Part of a small language model's weights: 8 layers.
Each number is 500 + 25 x the weight over its row's rms, rounded and kept within 0 to 999. Layers, rows and columns count from 0. Numbers have three digits each. The size before them is the row's rms in percent of the matrix's.

# k: layer 3 attention key, 192x128, rms 0.0885, rows 52-63, columns 0-63
# q: layer 3 attention query, 192x128, rms 0.0883, rows 53-63, columns 0-63
# v: layer 3 attention value, 192x128, rms 0.0673, rows 0-34, columns 0-63
# o: layer 3 attention output (transposed), 192x128, rms 0.0583, rows 0-34, columns 0-63
k52 082:507492509490479491485488483529484488509478468460492512510472521461491495489514507495501522471538504529499498535499456544490489463470489492504497497549446456527489528584443507530516501480482490
q53 094:520502499506522491484474506506513515495501458445501463483458492494493459528520489508493519532510531491527517472470508518491495517490436503510537557505495499481554539514498564559530490509518503
k53 094:498484500498507460464502503464479468548485467496457554488476495500527503474526490512527478466500489509474480520525537487502473496538475529504488433535480533508501519481517463501482503460513510
q54 092:478468502486526495524462474517514502467519494470519537513487535511502530512476518516520489490537464543551479546498484492479513474497484531534501543531512530484507529456477540491470491480494500
k54 089:509534533494513492551508487461496516517511479470474538518505500500465483520471486500546489478529488534483520483508503492538552470537460507475544443483465557484508482464503531490507484507557467
q55 093:523508522539435517517524485566476477504468502531516511488517480487535470498510521501462524541532495505500502489468535542551489470534488564539495488498511507496488495506478513506482463454572478
k55 091:528519526529520534496464540488524490480477505512516500504564511484470535505492477486521467484512492488535499485537509508478505507517517473476506477503489492530505464553527457472530489494536529
q56 095:515472518489523445522499528475534501478529521507510558492488493489505534479511525509484455515493541513479488515550479517458484484455497463492489528491438500512460475539462476477503523531505531
k56 094:514493481493446470516526516522498520485478510479496495533470500496509486530468505555480532502504565514493528510505533526520510513519480477533506514495481479544522510480526487517515500572486490
q57 098:475471482511512465520512521508479508525498452476508532460531507516492489526491574538536490476535527490496480531508475476474535442503474511528507480538482519528485508536482507471556504473458504
k57 101:495488538551505477499479471477478446505450496514501483520455520495497505454518459514526501486532521480505518520501520538497531489480477483512495472481506524485522477488504535516494512472482470
q58 088:509550453520522509503537530526527475501506524491511496494465494463496480521480536516544473485522463530515488486530510460533505499482466548465507576488491465515493506554500501496503501507527476
k58 090:493467544469483512537536513524505522502513474473513536477569557547507454473525482509508507504479511477476508497488499513484524454505493490500522483475546521448521498501532483477510515509485536
q59 098:468452483478467448501491469575489507504517531472534497504511498494532462458485511501487526477504488483525480531490505510499467515503467530513537504563489509564508519534462523538489516451509488
k59 100:465519510490473469513469510488509490511503478518496519560511514465444508481522497445536515489482476528517514476514499573513499464493497507517493441502487506500536409502487473466512518455503493
q60 092:503516464485513469504473543450479501486506503496529535503502510494504548521525559522538517477499462484485472534511510546465541488519501522495483530522495500519474524499524490466496557492532503
k60 091:495459548554506487499528469508463494511496484466453461518468526507484499487503483494519518511504540499485552490485507520504533487487509531478523544501489503510502479520471533493548501523474492
q61 094:501456463496512502521529464526543489497499488496488496496494508506500499471499513522496506488526477537508500521498504521506490497525539502515496485529506487498461476493507525527476501489457492
k61 097:479535476515452504543514477498475478506555489508473537546491502480534490462533526520519505549512499457501500459505468495497511520540502477519488474447583523456513533456496500508512498486533495
q62 101:527480468505496508523483524591479495531474526504505504515523524494530503481492502513478520516511527470512520495484514490469475516514501503497494509537538510523492492481518493500512512471553494
k62 105:485494524491476507482525485486518512519486472529499506495520514481549503449509486477521522478502497513464495472501521491504499520464478487514477463439523520557536512546473467510515498499517523
q63 092:487521482487484510497493460515545492537534525476481490522479510538505502542486460492531516499481471533521552491497452490499468549470504511516526468500486510488504495479489457488452527506500478
k63 093:485527485456504484523509493507537524482496512506523508520552496518505528534474538475520457496546467519467475494488518505502508506535505461490494501511493492513527499506528500514511471502513476
v0 095:489550514528502509439495513529482499482493472530507483490513524491449498485460476521459539504521485511520510488470499486484529521534483516535508511536520511499510495519501491511463475495602468
o0 094:496532468522519478469514470467465482536482516513458481499465545452491520449442481560501550504505483549449472469492496487551532529503546531496479524473507538504481474479520499534468510483505499
v1 089:512492482524500536526503462477488519479512484481546504482530525482488485534462490463538491489487491523476492525490501449513511484518502439504476505469466491489513482527473494486516517523511465
o1 092:539495491532489520503498547516513514545525492538512493496511527504511512498478489501479520547489499543504496509509516521474524459500512490520543501471499505498443511523463523479483503522494534
v2 101:503438467480522529505501486482518500527513533523480472479459472476519497488453520465512487495493488491510539449473478489493464511513504499490467510488493487485490455463509488509482497518422476
o2 104:489488535514482494526527521458515541477454479503498444475476529513504500489503542522459500487495517501482474533483490475506501459510485525508516502512486504506513486502517475454592489559504517
v3 115:451490521544496464507496508484520548496479503503533445518525519526478481503487504491494479473514496527491516513523509521487458506542520524523509542514503512510500472518506539442552511547505523
o3 119:515511462479492516502483470507483494524526534492492531505509484495511522466510473504545506526494462505483541492493491544473496537493527490498441480508545531522487492492472551484479522469458495
v4 088:489496506458482491466505491508524511498435496491498490511455519506504476523496495508523499546510467507527459508551526471520437463533472506506482580471504522476497477482514519465470528514503492
o4 089:461511494523469499501512518515495485509496531499498459544500511494525486488515483537537473523499473487516464473512529498458501474539504489509495477513507520509487521495493532468513537497476526
v5 104:509466539514532535475484493501524495473499498473540491520502511490464495523486501513553489493499515525474501496518488487513481483503535468491505530529509491507505527508499467513480496515515554
o5 102:531491484519463513511506539502503484542498535498501492477544495498497510470491477514484496503482466522499515455517451509465527538466497487472414495498482511488481482466487472526487565541460496
v6 085:531529501472498495527491444516508495529499474532492459519472505474495529512547497486475478497478529442484518534545485463503467536505510506528522503501499514465479496496529499483510499527505439
o6 088:510526501516503520477462460524509506533496499549539498501541489465519509480542490533519530531539475539454502496508510512485487486488480519477514509488507538499515453497560526478504518494483494
v7 103:498585497474468512494526504510503523488494506427528497494482510483512485491489527506525523453446530503451472545528508505500509478499532519468514491514471555539509546511521471498449471482545545
o7 100:511497449513491491507513489531483515548503564474509515494511480487507520480485485498509505511493494495460492499533487512482529499489492517477442490491507499492525483514488475504464491492483520
v8 092:528478461500498463453510480504485535518530502534447473488435461511504482494536494506522539490513512496493525501493512511482467474449553510519499520498520517491432515513508499505508544478464516
o8 093:479495532483499490488479450496524504500504491468478586500520461519499506544486511451495511496491504478520508531474526460499469477467495492503511535526500506486527529514496538509529485514523492
v9 100:499504455503489501464527484580491481529511497521447468487490482471503506501485519449476493496507497478483489487490484522453546481467502466490506539520512498560514469481504472509427492476512508
o9 108:467465485528475466520531516492505517468481489516500460458497487522486463527505521532446483445516507501489467520537521463520516491520463499520525519497464493487517487501505462527564513531490484
v10 097:466455473505518504440518551504492493476473519522526468523461495495439478507464505513509551524483491504534471474491509553537542454515503507492470479475474516461459464480538502523471488494519476
o10 092:469498534489483481524520526464494490534523507505510451495456531503490485470478500478485464446493501488464457481511533476535490552525480483530482512488507541467468540489497467514519497512508480
v11 096:509450519542561501500490552496503485523491512456543471510506502535545522512487487493490490497507508503471521488490513453520486487491490480524523503493480482467494503489446489513494519527469538
o11 098:524469513498500470488491512488490503494503512494540517494490517491506496513476458466531481457479530479488501496480514530483467486538493498512484475537515468496493504450494499489508515517443548
v12 104:559494501459497502469497489506516538492523530489527489470469516492496489492487565496521516463455494485478503480484478517527477487491447436472465479448461458503516500484534502537483459480529489
o12 101:492513503551455545494475506529488503484520512515515464469477521525491480510456519502509516483448517505488486524521525525519559464493481496485489545515491498474507519523531492457553448544548504
v13 116:491492471498505497508479488510557449492533459523517501455522523516499482537516504520477502524473520539521432545511489518513529513494492513494506499497484494506485468495505503490500545521500556
o13 113:528510503521481471481487493508490485502493493499516485511485489484523494517526504479517498492508472492507512478499476507510497523481462472485538467486542499523473507457501528525472525483467479
v14 097:457489492517504499497478462534477524512465483505485516463536498444528491502550498450531506508536494500497512471466514483478499504525527476512482498475530538470503516498460469544544512475484472
o14 098:501469499458512499521495517487502503497518453523517502534500472534479491490496530476546459469496540480519500503494490478512463489539490519508529511505482483501494494535492483513456500514518464
v15 089:513467501526467501484505459485531539454482478505529477514497482500531532512550522464501493494477519456507503472479482487463519509523479493514529514519544479541506534429512457506479509530520473
o15 089:502500531491481482532506500520502516482505509520529501448490471531554525518521535527508492477502538515466471503500467514455477487489489501465452537502503495518513484505516487541530502473510459
v16 098:503529483500527499503508593463539496493474516530509538537538514511514464517491480487440475480457499450521472499497478497497521484490501482480524494445537500479520492513495549496463493494527502
o16 099:481539533494476557476518503451469487475511501495486553496482496518502505528519508463508468493466498497525508495512458517515502524500538495497518542447497484486507489467481498500517515453525533
v17 105:501487507494493490498542541541466522513489495553518468521472482453531499452519528483482506500465466539498517524508473470480469510470545489489527492535524504503491483473446497502476455466552505
o17 105:535466476486513493470501502491452477494503498477536537460546485531470520493496486497483522450488500532514483501540541457529486513515495505480526516465470487492501489506467461499506545516472485
v18 093:478479511525494490564479487514518501537512475469549464485515553551500476541491507481482465474485509496528486512497459481526469496545464523472485508508538487530492502476483491485523548540505508
o18 092:514512488535500505492496499521490513512473512510494473540502509457519533490523468555534476493493480554470521500460463510483517491461522512487509477473550501508486498462517535487501537465502471
v19 086:471476519528556490457516531503515480472456496504497503504526476480510519483442498514470437485495466470509490514536519476502497508512536527527470554478535518495506493468475474511500496534485530
o19 084:507470523444486509529489530459479498510473502507507492479510492566487485510501534468508441499482495474465542496507504493523484492522553517466471490487517514483502439472516467493492545518496476
v20 099:490518507535534544497471480481472496474475483489484487462487496510484503488474516514540502490499458515540553564482507457504530532543539525504469533492503495487535478489498484526496485498488485
o20 100:509483518487507471527484528457545544532494483500494483509486517525507505473440494502491471547493483482486478546521470475481525524502540499463461510514513527511486466524516481517510517562513491
v21 089:498457484514502479467536466511509497473539487469510497487452490549502514512462522507497481495524504536500512542507510457483500489502493493526508502501514542534517510458446504495490476505540483
o21 084:517487458511516436492506541489534487512439479523515508475535505517499541509465497494470505477477534470501485484533523477508512488521491489473516478531517484514455473487493467519551507507487454
v22 100:481498475517552522538491523481495519502482492489496488534451489497486501496441509477535511485487538478504455525491495443516513446515471528489490515455501490489497501467527480511478465523480508
o22 095:500508546536472492530475537503505522524490491519462426524470474486499472499505520536478475470501508518451473538504512495490518522505511507477451506444490491498482522508518484479519491527498496
v23 096:492506505514583507479449488464525531511489500519503498464490516516531468492510519483543486470486550504479462456521493516467503449525531526526464506491499492490485488450520465462507460509452529
o23 099:495505519516460532539471512504491550469487501511503448508465494479548524514537509504511490475487525505447509486553474515466533493502500496526463465449546512503490493482472514444507480499453502
v24 103:489488494471485531521540474469499488495498551526483513523509508513515521488518488479497497489505493495471551514541457468516516481502544507499524456526536500468512494512509482457511487559468493
o24 102:489475523481506563507521540535489519519476494547473529518513499494495509515510524490505519575519458479473536525501537500466496447480508502497503487471481482502509472524505519486505481514521520
v25 099:498514513495483471462465540531494505503519521506493498507499486506562480474489487502485564518457449492499465508458468463448506545507536528493488546533497508519461478544510502511484465497518493
o25 101:504502537460524471497513447476497480445480499445455477470510504547511516523481487514533519509497501487514521505478471446539539494486541503465474512502503504518520514516533499480505545524484486
v26 101:525500519547535500476516488500492462537525477498475522447494492467448496522486500510482505480510435509512494468493468515530506468487505484496502528488561483509545470497505489561478488524515532
o26 097:509514532561492465504534550438472489492468493518459451513494529546456459524473536520478496480483490482490505510543507466542501467498521537474505519477490545490524514493505481501531485524586511
v27 078:502446475520496462502529547473523528512505515527493531506523489454480539479430514536475547540514455518507481476517525494539504515466499498460524507494523504506528523529450537500478501483472527
o27 083:523527521475504490489499504479503473532463522531485534521523482517460546528499498497511528512479469488533473453480538492523519496513539488494536497525515466451511521469517519505506525495523531
v28 095:481451524464514460488497523466479516520488470538506480497569448474500481522508488516511524538456484481463521478472466498496514495506490527503490488516469508488502455493488486464503503505502474
o28 095:468482539457515544512548433466511504502485489502537495500523479480479527462508498515524536460500500540465508473493456512532509486467506511516480550494504498494530525505481495469495494484486496
v29 089:476428465495472510502531527536511473478536470519483491486496497519525514501508480507486482507475453526482525528506443508464507504523487447511501476519469466514529512448475482498538532535523517
o29 083:531470497504517480505486500512516536488479492486505443487522516486489512509494531530465506487499477481513513476565539505513455491547485511502567477476473476531488529489468512478492494492449481
v30 084:510505459498454469477464491512479510509462520510522474512490522503509475433470458546520507458475502529484488519474446479497516533474500513491541474502462485528472525532524468447544510492492493
o30 089:529475505481472460474503452516494508497550489485522543492499484495487556482492495482545520490506510463469551509488494529540492529479492461500485485487530499489482516512478528496456477480495477
v31 107:478493503477465482501493537538495533494528459480480493495457509432517513477507578486480520481546514537499484493476471558506528497533506545475498500492568524514496470481494462487464474474537471
o31 105:481498507477523512510493530519533499486468495499436495510463526466494503531461549539491461442446495522498504507473521453524518502484492519484526498459504520475489476518503445528518524489495445
v32 092:515562507489500534465481502504480512465517494530493504499489492494483479502513527456491488464512467492528499489535418511511515540532504452517497503522496525503509471558493492463498447473524520
o32 095:487505482503498524491513497497516494470490492504503490512501558495492512509440505516462510504508458505491486506555502508520558494480489491482514489463487543493513494516513483490510497515519481
v33 096:507506510452481482506445433500510513479503513498433517454549530472494522486494511493496499538491493493535484501527510464541511518513468480477493488495518483488503493513522502469471467514491453
o33 100:491517497471483523481494538534535484517492468501508511524497495496493511472536521519484530539505508507513520477469519498541551496504536492495529496499489488489472464543517498491472488511536494
v34 091:531516541504464499479479495504496477487478500467515504476525486467516499486478508541537525506510525530492502492515524506522473503461529493512522512468497520475500552518501540471535599488482512
o34 092:542484498492517532486454455494502496519529561519533550523526482493501544508478450480523509518514491478516518460482495491487457500495511494560510504514510495471524502477508514471474513465481537